Weights of a small transformer language model.
Size: 17 layers, width 128, 2 heads of 64, MLP 320 SwiGLU, vocabulary 4372, 4.35M parameters.
Architecture: RMSNorm before each block, rotary positions.
Each number is 200 + 20 x the weight over its row's rms, rounded and kept within 0 to 999. Layers, rows and columns count from 0. The size before them is the row's rms in percent of the matrix's.

# layer 7 MLP up, 320x128, rms 0.137, rows 132-150, columns 0-127
096,208,207,225,164,241,203,189,172,172,204,192,182,216,200,181,214,212,195,175,194,239,181,206,234,172,155,200,218,208,193,194,190,188,147,183,207,195,177,208,215,213,173,203,197,179,204,201,188,211,176,190,206,195,197,204,223,183,195,199,188,232,201,196,193,173,188,222,212,244,195,175,160,209,208,221,173,173,164,177,197,217,220,186,211,219,193,209,241,201,244,211,200,181,204,198,203,235,219,190,185,216,181,214,214,197,217,236,199,221,231,208,213,193,188,221,219,248,194,175,181,208,217,186,242,193,217,207,185
088,197,175,210,184,228,198,190,199,197,212,222,181,147,232,183,189,207,202,220,210,213,226,140,233,199,187,171,197,218,195,223,201,227,202,194,200,245,203,180,177,198,190,170,212,207,222,210,209,196,220,177,213,218,207,206,207,196,216,184,204,190,193,179,230,170,204,197,193,180,187,187,218,252,224,174,219,214,223,212,194,202,227,212,235,236,206,208,176,204,183,183,186,211,230,214,162,194,235,211,191,215,179,191,191,191,202,162,190,205,199,206,177,171,154,225,208,191,232,202,224,208,178,203,186,188,205,202,166
108,195,196,219,192,200,193,185,213,192,168,195,200,246,214,199,225,219,171,177,205,186,178,185,260,211,198,219,198,187,212,176,199,209,184,184,196,170,190,223,208,142,220,198,197,217,204,235,204,207,203,183,227,188,192,215,175,188,229,204,196,226,180,189,190,218,215,208,177,216,236,198,181,205,193,206,202,245,156,173,206,221,164,198,214,175,188,175,246,177,186,234,203,221,221,218,188,232,211,193,212,199,198,193,206,182,161,201,175,187,188,192,155,163,194,178,208,186,203,188,214,216,185,179,213,202,208,208,208
097,195,223,209,188,207,210,226,190,174,208,185,196,196,226,235,197,200,189,190,225,215,184,197,253,204,225,234,185,242,164,204,194,186,201,211,227,175,178,225,221,201,188,224,160,239,181,186,158,214,198,176,193,180,199,175,193,238,196,227,179,229,223,205,178,205,183,188,185,202,202,176,214,185,150,209,195,237,200,196,211,177,185,209,176,186,222,200,207,195,201,197,224,177,220,221,201,228,193,183,213,232,217,213,189,207,226,193,171,231,189,175,186,196,197,219,183,234,198,208,198,202,210,227,227,196,164,192,212
099,219,207,177,209,226,230,222,200,212,213,235,194,163,225,212,223,206,181,162,200,197,160,237,241,193,207,203,214,196,202,178,204,200,139,208,196,218,233,191,215,229,214,214,211,174,217,224,234,215,184,190,175,205,218,180,201,194,222,185,167,218,206,189,206,201,203,204,185,194,165,185,227,234,193,202,242,199,199,214,213,206,187,182,184,196,198,189,181,188,188,223,221,185,191,193,190,235,214,200,195,187,206,191,186,180,198,205,214,209,255,220,202,190,168,209,213,223,185,201,198,245,164,174,200,219,232,182,187
088,199,198,204,226,207,203,190,199,187,199,155,204,174,253,213,211,198,207,192,235,172,185,207,198,215,208,184,185,220,192,217,234,192,224,217,210,221,181,180,219,216,205,209,201,225,205,209,159,175,187,238,202,158,204,208,225,209,244,212,181,189,211,187,170,193,193,204,204,208,134,227,163,210,208,182,242,196,205,199,211,227,236,185,191,220,220,218,195,179,199,199,205,218,206,209,210,211,194,172,177,199,203,190,205,216,190,185,219,168,193,232,221,199,213,177,180,188,192,170,206,194,183,159,218,236,200,224,184
106,209,216,214,177,182,210,181,209,211,207,198,210,145,203,198,184,212,208,174,188,200,197,200,209,193,231,192,165,198,192,176,206,233,223,214,216,197,192,187,169,178,234,195,161,217,206,230,204,218,181,216,215,209,207,199,213,166,211,205,201,197,162,203,222,215,216,198,188,218,214,214,179,190,164,219,222,216,211,189,213,191,258,259,216,166,213,229,179,202,216,189,204,167,201,193,184,241,196,213,201,176,228,199,244,157,202,189,184,210,196,170,183,193,217,209,225,204,188,198,225,220,203,197,232,203,225,188,208
093,166,181,220,190,234,226,209,180,264,206,233,173,244,222,188,182,207,152,210,211,190,215,191,159,185,222,207,203,179,198,190,194,226,200,209,207,206,212,184,215,211,186,212,168,181,207,172,182,210,224,190,229,214,206,178,186,206,176,197,187,201,168,239,204,216,159,194,194,163,188,221,237,218,202,183,188,197,209,211,182,196,196,200,175,205,192,199,187,231,200,226,183,195,195,196,197,208,212,211,164,192,210,222,181,179,204,188,187,176,200,233,199,226,157,175,221,205,221,179,199,212,199,208,220,205,233,173,211
101,234,182,190,211,196,190,178,193,226,208,197,240,184,171,199,227,196,240,192,192,219,172,175,199,202,196,210,173,249,204,193,214,227,175,186,192,195,232,218,225,211,215,216,204,235,191,242,195,211,200,211,220,166,196,221,186,193,183,199,166,211,188,186,183,182,170,201,171,150,221,185,229,214,207,166,204,198,223,190,205,192,180,205,195,215,213,189,178,185,212,208,182,218,205,233,179,210,186,213,213,225,211,244,196,218,209,212,186,196,184,194,176,192,195,205,178,232,220,228,209,226,175,153,186,207,237,200,222
083,234,183,224,163,203,225,218,204,224,191,210,202,191,187,189,222,197,233,233,232,220,205,217,171,178,195,231,207,182,208,247,203,203,192,205,178,181,197,188,213,192,217,221,200,217,179,220,192,172,172,231,193,193,225,198,217,236,219,172,240,166,206,192,226,182,180,219,184,218,199,219,205,195,231,194,199,177,231,203,178,228,210,190,187,170,199,246,203,198,234,189,201,219,200,219,191,194,169,215,195,200,172,210,182,198,218,196,186,223,187,176,216,206,225,185,216,164,208,175,186,189,205,194,250,193,182,163,197
097,213,124,154,188,195,172,212,212,202,197,154,182,195,190,188,220,224,216,233,238,227,211,189,206,205,200,187,218,240,198,195,201,216,206,161,194,235,198,204,219,192,215,207,208,197,213,233,178,185,206,177,233,202,215,214,209,177,200,186,215,202,188,219,199,237,212,191,174,182,168,209,196,200,213,207,223,221,219,186,205,176,211,216,197,218,221,169,195,174,215,179,211,196,233,168,206,188,201,169,202,216,180,234,187,217,211,197,189,209,225,222,179,197,182,224,180,178,210,174,187,196,209,196,238,188,182,222,178
096,225,189,194,191,185,178,200,202,203,185,175,205,247,167,198,178,187,191,187,183,198,166,178,198,212,234,223,174,191,187,188,188,221,203,159,200,214,212,206,188,229,215,175,223,215,173,200,162,192,218,203,249,168,202,232,203,200,183,205,209,223,211,185,211,233,225,212,182,145,207,194,192,228,207,217,204,196,180,211,196,214,198,193,183,183,184,196,216,200,202,184,228,180,205,225,211,235,186,188,180,213,164,192,229,199,206,152,232,197,202,197,214,223,195,153,196,210,186,241,230,216,216,204,187,168,202,186,196
102,219,204,198,189,199,162,170,187,215,243,208,173,215,201,160,211,186,194,207,216,198,206,201,192,252,236,235,211,204,217,203,217,187,180,201,199,192,206,187,198,201,174,206,186,183,212,209,194,257,208,160,177,199,186,163,201,204,204,201,199,187,206,212,179,213,176,189,192,193,223,208,220,203,191,254,179,210,179,181,209,230,196,177,198,198,194,173,207,216,222,220,175,202,201,204,206,213,201,155,176,160,195,180,225,201,155,229,225,178,212,218,158,201,190,199,193,188,246,223,212,218,198,198,197,191,169,205,215
090,190,182,184,185,169,233,210,219,232,203,182,250,220,156,168,207,189,213,221,204,186,225,161,225,185,196,190,194,249,196,217,178,197,204,206,191,184,240,207,205,212,201,190,222,184,207,187,188,204,215,221,221,208,220,190,204,210,208,189,215,206,229,213,211,197,223,217,191,240,196,232,195,185,215,186,214,215,155,219,180,220,209,244,183,211,189,187,205,211,217,230,226,205,182,207,212,210,201,210,242,206,184,194,166,190,206,209,190,216,205,177,178,198,191,217,231,154,222,180,201,211,229,204,227,209,210,245,193
101,187,213,185,190,187,205,207,231,189,191,185,174,217,245,214,225,194,196,183,216,183,161,182,194,201,201,211,221,194,215,189,200,188,223,203,204,194,206,204,219,208,217,192,213,192,183,180,242,174,191,194,180,172,232,228,190,226,171,187,199,198,146,202,231,185,216,161,247,193,186,196,197,198,210,258,183,189,213,176,210,207,200,202,167,198,184,191,195,198,191,188,184,239,217,179,199,225,203,222,175,192,188,242,200,195,175,222,231,214,202,162,165,206,208,173,191,221,195,213,202,160,208,228,186,191,226,195,177
092,220,171,175,201,208,176,207,206,180,227,206,200,225,191,186,190,211,185,210,185,201,220,177,176,230,195,188,237,167,198,241,181,198,227,208,188,198,207,196,193,193,228,210,209,186,217,199,208,181,161,217,183,235,190,238,196,171,200,186,212,175,205,213,239,209,216,199,190,217,183,203,171,243,203,223,219,239,174,218,225,227,195,235,198,169,182,198,205,200,203,181,165,186,187,219,211,223,217,222,193,201,205,207,188,233,198,237,188,181,156,192,184,177,208,240,161,209,217,211,176,206,227,195,202,166,182,205,194
102,205,180,175,201,162,202,232,216,206,182,189,241,226,148,165,182,166,187,220,221,204,212,213,193,195,161,255,179,207,190,215,193,210,198,195,210,203,195,226,208,203,180,205,195,203,202,201,194,177,192,205,213,182,193,205,203,200,191,189,180,229,196,207,193,241,210,232,179,163,235,187,189,210,223,184,211,231,166,207,207,223,179,225,202,221,206,193,188,182,195,205,205,212,213,277,209,178,182,212,181,215,181,217,193,199,206,224,197,218,197,187,191,192,218,204,180,186,157,179,166,214,218,210,198,188,217,182,226
105,215,197,217,189,185,200,185,206,215,207,197,167,203,183,203,205,229,221,203,202,198,208,195,165,222,230,196,191,210,209,198,206,212,243,191,220,193,202,188,214,205,267,227,195,205,211,212,188,191,200,196,245,199,214,220,221,214,224,231,231,180,229,203,188,224,202,203,209,234,191,182,187,209,141,185,204,195,197,255,187,219,216,236,200,179,196,224,206,191,220,207,187,231,223,199,222,210,178,183,225,209,167,172,214,194,197,200,186,184,164,246,213,229,204,199,218,200,178,197,186,216,180,185,185,190,191,197,152
106,227,221,183,194,216,216,190,183,192,197,207,184,186,223,230,209,194,185,208,199,230,160,196,176,214,200,198,205,189,194,175,223,166,174,206,205,171,184,212,216,203,176,195,204,207,200,167,192,219,191,187,186,206,167,234,206,230,208,207,204,221,234,198,186,184,202,210,224,181,223,186,190,232,175,227,187,224,178,195,153,178,223,195,185,181,160,189,220,215,187,184,196,225,220,216,208,204,166,182,201,156,207,209,211,199,195,222,198,211,222,191,165,170,196,189,181,239,152,188,149,177,203,213,209,201,204,241,183
# layer 7 MLP down (transposed), 320x128, rms 0.135, rows 132-149, columns 0-127
099,239,202,194,170,199,190,158,192,192,210,222,233,196,178,233,203,212,145,189,191,206,189,248,193,194,192,218,158,196,201,228,200,226,197,204,247,216,193,216,173,188,217,212,180,212,196,187,192,184,206,196,183,197,217,182,201,190,209,181,207,216,193,176,200,216,172,224,190,161,208,228,230,206,205,158,207,216,227,160,188,213,183,191,202,203,225,202,196,202,176,197,188,191,216,176,226,186,194,190,180,221,197,192,222,188,222,160,245,202,202,195,248,190,191,189,198,219,215,187,220,180,237,189,174,190,205,212,227
094,230,195,198,199,184,197,199,154,236,190,221,210,155,240,182,193,169,195,221,205,194,221,197,172,199,166,168,211,208,229,199,183,226,194,180,201,211,206,198,222,209,204,191,215,222,213,247,194,185,225,180,227,200,197,239,227,207,197,218,230,171,212,170,229,184,174,169,193,205,184,192,169,202,224,194,213,189,221,198,194,195,193,245,230,187,203,202,191,175,185,202,199,198,215,201,198,175,190,179,204,195,194,243,201,177,189,175,209,248,198,205,207,156,172,203,212,209,218,205,212,194,215,245,200,174,196,197,181
108,201,182,234,194,188,190,194,260,208,217,207,196,216,210,202,193,152,195,165,197,199,236,175,166,184,202,221,205,221,208,205,189,189,202,189,221,199,191,185,192,234,214,194,227,201,203,176,203,219,184,199,198,166,224,205,207,218,160,196,216,190,207,203,193,191,194,220,200,226,228,235,169,209,212,161,207,218,185,180,225,226,165,201,208,198,200,210,200,150,202,214,236,169,189,187,204,224,155,167,221,199,219,230,204,189,212,188,233,199,212,198,168,191,217,190,198,167,195,214,183,202,243,178,209,216,190,224,198
096,163,192,181,203,176,231,206,231,194,238,205,235,198,182,227,221,185,220,178,228,229,216,215,222,192,223,190,213,203,214,229,179,226,191,181,199,191,178,153,204,224,177,184,209,193,192,168,198,194,195,191,184,197,216,208,239,226,183,187,230,210,253,184,222,178,203,197,184,208,204,174,196,200,204,204,202,206,179,171,206,212,171,181,210,199,156,233,184,211,181,181,211,202,213,193,192,220,183,212,218,214,194,204,176,179,161,219,217,202,189,186,180,208,225,185,222,194,220,220,172,196,149,177,224,201,173,196,178
101,218,201,235,205,206,180,201,254,254,206,196,219,215,220,198,223,201,173,185,203,206,202,200,196,173,207,165,164,183,193,214,194,223,204,219,208,200,202,210,208,188,213,216,194,234,191,234,168,203,215,231,198,200,194,193,222,210,213,153,174,179,167,163,197,201,211,195,177,142,188,210,196,209,221,192,191,207,219,211,191,222,195,216,198,221,206,258,202,207,212,213,218,176,203,184,200,190,204,201,205,211,239,194,194,172,199,211,195,224,189,224,232,233,165,200,208,192,188,223,232,232,209,191,217,203,221,227,190
096,199,211,186,220,185,211,202,220,224,197,168,211,162,186,188,164,210,205,206,184,197,226,194,170,172,210,220,200,205,219,216,219,183,195,199,186,186,180,218,194,210,165,211,228,198,226,192,178,167,174,240,210,207,187,175,212,189,197,202,199,224,211,218,178,189,203,200,228,204,205,182,185,200,184,189,217,209,215,197,221,221,196,217,171,246,217,182,229,205,201,148,210,197,182,202,160,138,167,198,234,195,197,152,208,206,194,158,233,221,228,203,208,187,207,196,199,198,226,167,162,197,177,202,198,187,196,195,197
105,188,210,211,199,183,220,227,163,193,220,220,189,213,206,198,226,183,203,227,225,198,176,211,204,182,217,215,175,189,200,196,182,188,199,153,200,224,210,198,209,187,165,188,204,215,225,212,200,199,189,152,217,214,201,267,178,196,209,205,224,197,175,193,165,240,209,213,230,226,210,197,187,236,237,201,205,178,197,196,210,210,170,189,200,211,212,171,201,204,190,213,202,194,201,196,199,170,190,169,218,226,225,209,197,215,167,212,214,215,213,216,201,176,186,233,210,186,218,165,169,159,218,242,195,186,195,188,237
097,192,207,219,211,199,190,193,272,180,198,187,207,230,197,197,223,179,159,188,224,198,201,203,174,197,192,209,193,208,172,201,163,199,224,192,214,200,202,220,229,232,215,157,207,226,199,180,239,209,186,179,197,215,164,205,198,216,203,212,179,212,207,200,194,201,206,233,201,199,201,195,214,220,212,204,239,160,188,196,222,199,211,210,180,219,192,165,210,208,233,215,199,172,232,214,152,221,144,202,157,218,200,204,208,211,220,215,206,227,215,210,200,219,203,205,226,208,209,229,185,224,192,225,189,191,226,185,202
099,205,176,190,227,226,205,212,230,200,220,194,200,217,177,196,224,202,227,189,188,183,212,213,185,220,229,213,184,191,185,190,196,198,226,172,206,229,215,208,183,193,217,182,220,184,248,188,201,199,204,181,197,176,195,220,225,177,185,194,245,211,184,200,192,188,220,233,211,197,184,187,212,196,206,235,201,212,218,199,200,221,217,212,218,198,190,228,167,176,248,182,190,204,214,207,198,276,199,201,191,211,200,187,153,210,175,173,205,206,199,224,179,211,218,221,222,175,210,177,186,174,197,222,144,196,207,234,220
088,181,213,205,228,195,205,204,235,203,206,236,177,229,200,186,205,200,176,183,205,238,206,245,203,193,223,187,198,205,169,168,221,194,222,186,232,210,220,225,184,213,210,200,209,187,185,200,180,182,191,223,184,196,196,189,186,179,201,188,212,190,199,151,193,183,179,198,201,239,227,189,243,166,200,203,236,182,195,189,242,193,187,257,209,242,204,190,240,182,175,234,228,211,205,195,184,202,221,201,202,200,205,196,188,198,203,181,191,184,232,228,185,197,201,189,196,231,219,214,258,200,207,196,214,194,214,210,196
098,190,195,181,177,180,225,192,155,227,154,219,175,210,210,190,190,189,197,189,226,190,194,206,187,192,205,218,196,169,241,203,207,188,209,194,186,193,211,199,214,215,136,190,190,168,185,235,187,195,165,209,182,202,183,195,188,200,248,182,187,205,189,150,197,215,215,195,201,202,217,187,204,184,177,217,210,186,189,197,171,169,207,193,167,197,180,179,210,201,167,199,183,171,205,190,231,215,227,206,232,167,197,202,230,172,210,219,202,204,196,193,171,172,166,173,156,184,200,187,189,207,201,211,213,164,205,191,194
094,219,187,220,200,196,197,221,169,209,183,191,190,193,212,217,205,206,181,197,211,204,208,181,156,196,207,198,175,184,184,225,188,232,190,210,214,200,206,230,184,213,214,159,209,177,205,185,209,186,193,210,189,201,207,207,209,209,189,264,175,248,156,192,222,186,183,199,180,186,234,183,206,210,209,274,219,207,199,234,185,238,154,218,198,205,188,227,198,189,201,187,215,205,213,212,154,196,187,189,184,200,179,203,219,183,221,202,193,210,223,215,217,198,179,211,200,213,192,210,209,165,214,238,209,213,197,161,210
101,196,182,246,184,199,187,201,231,226,237,205,186,201,169,208,228,223,186,186,203,226,228,204,193,186,212,167,184,185,185,206,194,235,228,213,226,190,204,232,191,175,197,199,219,242,231,178,214,195,189,210,218,201,174,186,180,227,210,175,172,204,206,208,159,197,199,200,179,202,195,143,222,208,202,201,213,179,221,150,208,196,221,172,190,181,212,189,190,184,233,207,220,153,188,188,188,191,202,185,179,202,183,230,159,224,216,202,223,201,209,215,199,185,183,178,191,207,220,207,199,199,241,185,198,177,201,215,224
098,165,204,216,209,199,199,237,177,147,215,248,175,222,195,219,195,221,186,194,219,237,178,216,180,195,205,224,185,184,227,190,228,182,205,213,223,186,175,191,202,228,191,192,208,211,172,235,227,186,224,169,205,194,191,216,228,201,195,163,192,184,202,188,181,223,167,210,204,193,228,157,227,175,207,185,217,186,203,188,206,178,174,196,205,182,217,178,200,211,163,207,182,245,187,185,239,181,213,185,195,204,165,206,175,199,182,193,216,198,195,216,182,192,215,198,196,206,202,209,198,199,226,185,171,211,218,193,245
103,185,203,191,203,192,204,197,192,220,178,193,194,193,177,215,232,201,194,195,201,203,206,246,182,189,206,180,144,186,224,201,199,199,208,191,198,195,183,174,214,161,213,217,181,178,161,197,161,196,184,187,207,189,193,181,188,202,199,205,222,173,228,176,193,219,204,240,192,191,227,205,210,227,191,159,233,203,170,216,207,199,165,192,220,203,207,220,193,201,186,189,201,206,204,175,259,201,198,191,227,238,208,137,170,207,192,205,200,222,203,202,250,201,206,181,186,214,203,183,218,237,213,219,234,185,187,191,196
097,222,178,190,182,210,185,205,210,211,203,207,202,168,209,185,209,235,177,175,191,177,194,181,237,224,220,223,204,196,179,181,235,199,175,204,203,218,195,224,180,150,232,208,190,180,207,174,220,198,222,187,165,218,186,193,199,159,255,223,167,246,193,192,223,200,180,204,192,205,212,186,197,204,181,196,181,208,181,223,176,155,202,220,206,196,210,205,212,217,220,180,226,188,212,213,224,202,197,189,194,215,191,187,204,171,198,206,176,157,215,225,212,192,193,171,179,177,211,201,177,210,204,154,164,206,219,182,215
101,208,202,203,211,184,169,214,176,188,235,218,198,197,217,196,207,212,182,191,193,220,243,185,193,226,190,181,212,212,197,190,194,207,196,203,197,221,171,192,174,248,197,210,194,205,226,206,189,225,214,236,208,186,195,188,221,193,218,178,206,213,186,195,209,211,190,190,193,211,191,222,192,171,186,203,235,206,174,155,205,198,192,182,195,198,179,194,209,142,221,214,202,230,184,220,181,207,210,188,202,218,204,213,187,216,234,251,187,222,203,202,192,201,220,191,229,174,178,179,206,223,214,167,174,175,193,269,253
105,199,201,208,212,224,160,190,175,189,191,215,218,186,196,199,215,161,167,171,231,206,217,241,179,208,207,186,218,214,179,219,200,179,169,167,215,184,182,250,177,219,182,208,183,194,195,185,204,185,233,181,182,212,191,196,192,190,189,182,187,223,208,198,193,164,175,219,199,175,211,200,217,187,176,182,198,222,195,203,216,201,236,181,214,209,190,208,191,191,189,169,192,200,188,166,188,179,215,209,216,191,172,194,211,191,220,177,177,219,221,191,221,193,255,236,182,203,224,242,225,241,226,201,200,218,226,234,190
# layer 7 MLP gate, 320x128, rms 0.147, rows 133-150, columns 0-127
101,213,194,194,191,252,204,198,189,203,221,204,193,187,210,217,189,203,188,215,209,182,215,149,230,229,185,167,246,209,194,266,215,185,209,190,183,226,184,182,214,182,161,194,217,165,228,188,217,231,204,194,208,215,225,177,213,165,201,207,204,214,166,214,227,202,210,171,242,196,186,206,231,203,217,176,215,219,185,211,208,215,197,236,221,229,196,194,188,185,184,165,181,203,193,211,180,203,245,206,200,193,186,200,182,221,229,195,192,180,178,193,189,204,203,207,221,231,209,186,218,201,169,206,199,194,188,221,178
103,215,210,162,193,191,170,197,212,208,216,164,163,214,242,205,192,255,202,233,179,193,198,199,214,203,201,194,210,183,206,211,161,207,185,216,219,223,201,220,167,190,201,215,181,194,213,215,188,187,207,199,208,230,207,190,180,183,180,195,218,197,193,197,171,203,222,177,215,197,226,209,241,220,200,226,213,225,196,230,206,251,216,218,209,193,196,203,191,158,210,195,217,214,240,197,189,219,253,229,179,214,183,162,196,201,184,189,213,210,202,231,202,214,201,161,224,208,189,189,194,192,232,214,218,171,179,223,178
103,229,207,203,174,217,241,157,207,230,227,215,204,201,232,212,214,207,193,225,184,196,192,198,218,212,209,209,160,174,173,211,194,181,198,206,209,198,224,227,227,223,210,173,217,196,184,210,176,215,179,190,174,196,236,186,206,180,202,193,165,207,221,204,208,196,210,196,195,180,185,231,211,227,200,187,188,226,214,200,194,184,197,153,180,203,184,210,204,191,204,185,205,184,190,228,185,220,175,201,202,227,196,188,213,197,251,186,198,226,167,201,246,190,207,177,174,184,137,215,190,208,248,199,195,198,172,201,224
106,193,190,217,183,257,159,231,201,208,218,179,189,175,195,167,194,216,182,204,190,171,211,199,207,238,189,167,202,218,172,216,182,233,201,200,234,261,166,199,191,216,183,189,145,201,227,189,168,192,212,211,223,214,192,193,204,203,177,209,226,176,174,191,225,198,218,170,190,196,184,226,173,194,234,184,195,191,197,198,219,209,209,184,214,232,200,248,196,206,199,217,192,210,192,181,186,186,201,190,194,200,198,195,242,202,213,198,221,176,193,209,234,231,188,193,203,183,221,187,185,212,211,201,205,207,171,197,225
088,225,180,225,187,207,249,163,201,223,180,184,210,181,212,225,201,200,192,199,201,206,188,192,213,190,213,198,190,210,186,213,232,193,161,214,215,169,212,205,233,180,242,187,192,194,213,156,171,200,211,188,182,170,206,212,185,162,182,207,172,178,201,227,161,203,193,192,196,192,220,199,204,189,191,183,177,224,173,212,188,207,240,196,205,178,171,208,200,186,231,181,220,179,188,228,222,177,175,173,209,188,212,236,210,203,200,198,181,229,188,210,236,199,168,210,176,217,179,201,214,200,194,198,194,180,255,179,229
105,228,229,222,196,176,183,219,195,199,187,168,210,173,196,220,197,167,176,203,187,196,163,188,182,215,190,222,188,214,184,196,189,194,216,196,176,187,188,200,184,178,202,207,222,222,222,217,220,211,214,232,201,207,206,222,238,169,184,245,207,234,197,221,197,200,229,185,216,223,187,194,183,198,185,202,211,253,201,207,208,181,214,223,189,205,210,192,177,215,228,206,213,159,214,210,188,186,208,218,204,228,201,235,199,205,218,216,163,263,198,178,186,208,205,216,210,216,189,189,191,240,201,228,216,165,196,185,251
100,222,176,179,175,203,200,171,205,181,188,177,181,200,198,190,169,211,236,178,201,188,198,184,199,238,191,196,187,188,181,194,186,193,204,196,190,245,199,204,208,223,223,197,211,169,225,173,188,231,180,259,193,190,234,228,211,209,188,189,208,210,198,199,194,191,242,211,193,186,197,192,198,189,191,188,191,165,202,195,206,243,201,215,210,177,178,204,204,211,191,215,192,161,196,191,189,217,199,205,207,220,173,215,239,231,225,151,220,150,249,202,192,220,198,204,195,156,204,230,224,201,169,206,189,192,189,217,189
094,229,213,202,187,230,207,151,200,229,204,203,214,205,195,171,226,206,145,191,199,194,195,201,210,215,198,204,199,228,203,239,220,186,185,191,202,197,210,192,201,197,195,197,171,177,224,150,177,239,213,221,182,199,214,173,198,188,186,173,184,222,171,219,245,180,203,198,211,220,209,229,192,179,211,212,223,239,167,199,227,200,194,216,208,199,222,191,223,208,209,206,182,222,205,205,200,227,201,194,246,177,245,180,205,207,202,248,209,170,194,198,179,201,203,190,190,221,171,188,221,227,206,176,220,186,209,202,231
085,227,180,180,235,180,178,212,209,213,201,192,237,204,187,181,201,176,221,191,176,188,205,218,194,197,184,227,213,183,207,194,170,177,213,196,194,188,183,226,188,224,240,241,223,156,233,219,206,229,192,218,192,146,230,187,170,217,206,196,203,225,172,187,222,197,216,208,229,213,208,212,198,176,185,218,219,207,180,205,220,190,230,212,203,209,180,207,197,189,186,191,200,231,205,180,186,234,210,195,201,210,216,190,187,197,208,238,232,210,191,185,226,206,217,220,145,200,230,199,187,219,226,198,232,189,215,158,212
101,223,194,170,179,187,187,197,205,218,216,191,183,212,209,216,216,174,253,221,191,208,211,220,196,196,195,197,225,213,171,214,199,207,182,169,218,215,172,221,220,195,190,213,245,155,207,205,164,201,187,183,189,196,196,178,196,220,211,189,221,182,221,220,167,224,202,225,196,186,183,177,177,197,194,214,231,183,213,229,197,189,200,231,201,200,209,214,160,182,238,204,234,161,182,219,214,161,201,172,205,199,204,187,192,207,218,200,185,225,198,184,215,217,196,209,203,201,227,177,161,161,183,187,163,151,205,214,183
086,198,221,196,170,206,241,198,226,182,182,199,172,195,205,187,214,229,198,185,210,194,202,205,193,192,214,148,221,175,205,248,192,240,199,186,188,209,243,223,194,234,227,174,180,193,194,191,196,181,204,193,213,218,190,186,210,174,145,220,206,190,189,174,194,210,217,200,199,173,171,226,194,175,225,228,203,199,188,202,187,210,199,242,197,186,202,241,190,227,217,174,203,207,202,191,196,206,203,173,201,197,172,184,213,176,213,182,227,220,207,237,236,192,193,205,190,219,187,202,163,205,245,231,209,189,210,172,205
101,212,174,215,194,221,199,185,211,239,230,163,173,205,172,199,227,197,187,186,198,191,198,185,202,203,198,235,171,201,171,220,245,204,201,224,206,190,190,199,202,229,173,182,179,214,179,222,167,230,250,219,199,203,175,179,222,199,202,154,179,220,196,185,219,201,182,191,223,168,212,225,235,206,196,210,193,186,178,211,187,208,208,238,211,188,192,202,197,204,204,192,180,189,174,191,191,201,191,231,205,197,202,190,215,150,252,221,177,190,216,214,188,210,199,245,244,194,199,202,201,196,219,170,205,202,219,184,186
096,202,186,176,188,201,207,207,213,230,191,167,246,192,189,191,212,163,203,216,192,183,213,198,231,200,220,214,218,215,174,228,183,201,205,209,190,202,203,223,195,194,193,199,224,193,222,173,157,190,190,231,204,205,227,218,215,223,200,215,199,216,194,207,169,186,215,218,217,221,195,215,209,222,201,189,197,235,171,208,202,217,249,198,178,193,177,210,226,186,201,224,204,195,223,209,206,195,209,225,219,257,213,180,164,187,228,188,177,226,197,179,184,199,164,212,218,137,190,190,164,172,220,199,232,193,190,227,209
103,163,205,182,203,216,198,199,217,201,174,198,171,223,193,197,206,213,192,202,159,173,155,157,203,187,210,209,197,219,201,192,215,199,168,224,202,172,184,207,221,178,226,245,205,200,215,174,230,202,200,193,187,179,219,185,197,209,200,230,207,218,153,215,215,193,225,195,232,223,198,216,166,207,234,184,191,207,205,213,192,207,206,236,221,175,205,202,202,203,209,202,192,208,251,193,214,202,246,216,174,227,180,199,213,223,193,214,171,214,197,161,187,205,167,232,214,211,245,206,202,176,220,205,210,219,184,216,217
097,192,216,198,199,248,189,188,200,223,192,196,210,168,207,241,230,190,179,223,204,172,177,198,220,195,208,211,210,222,176,192,215,197,169,195,209,207,186,252,213,191,203,197,189,197,200,157,185,223,218,218,221,205,183,176,197,210,219,223,188,252,179,199,159,217,195,200,198,192,215,204,233,189,213,201,165,194,230,194,225,193,191,173,198,199,209,183,238,185,209,175,229,198,200,209,180,170,187,210,191,208,222,201,213,155,256,199,192,200,232,234,232,218,163,206,223,203,200,197,185,198,197,167,191,202,223,205,201
099,178,207,192,188,234,214,183,224,184,191,151,212,200,217,169,234,215,194,204,213,163,197,175,200,195,203,203,192,205,221,205,226,205,186,212,203,182,231,202,199,212,154,185,218,143,187,177,203,256,188,190,180,193,250,215,184,174,216,177,210,187,175,218,219,199,212,174,221,218,205,191,209,231,215,193,165,228,222,225,227,199,194,209,213,181,197,209,215,189,197,184,178,177,183,199,210,219,208,200,221,225,188,191,190,182,210,165,205,200,174,183,225,185,191,180,225,198,204,197,218,215,172,212,186,165,160,214,189
095,180,198,199,186,187,261,174,190,199,209,236,204,189,190,215,196,252,228,173,157,196,205,209,201,213,184,205,205,181,199,213,217,189,203,238,238,209,189,183,200,187,195,220,201,203,178,205,206,216,218,227,189,225,200,219,257,213,184,203,164,201,201,225,169,176,202,179,192,198,200,196,194,172,171,197,210,157,195,185,214,222,230,199,202,158,229,222,198,211,193,159,183,190,207,227,207,175,208,208,211,193,239,187,225,196,199,232,192,220,208,184,186,224,186,215,213,197,166,208,209,195,165,198,222,205,199,210,178
098,178,193,196,165,227,213,168,238,229,199,194,202,205,236,213,205,229,172,193,187,170,186,201,208,217,188,197,174,221,208,222,221,207,197,184,228,166,183,205,196,208,223,208,178,212,194,193,205,163,260,224,187,188,217,181,234,179,203,224,218,177,202,227,177,214,212,205,169,201,222,198,223,208,193,174,191,183,207,202,222,176,186,204,209,193,239,192,207,181,208,177,208,180,225,232,200,190,211,233,184,206,170,188,210,203,205,199,170,202,191,179,221,219,212,156,220,176,209,208,218,231,234,201,213,223,218,223,237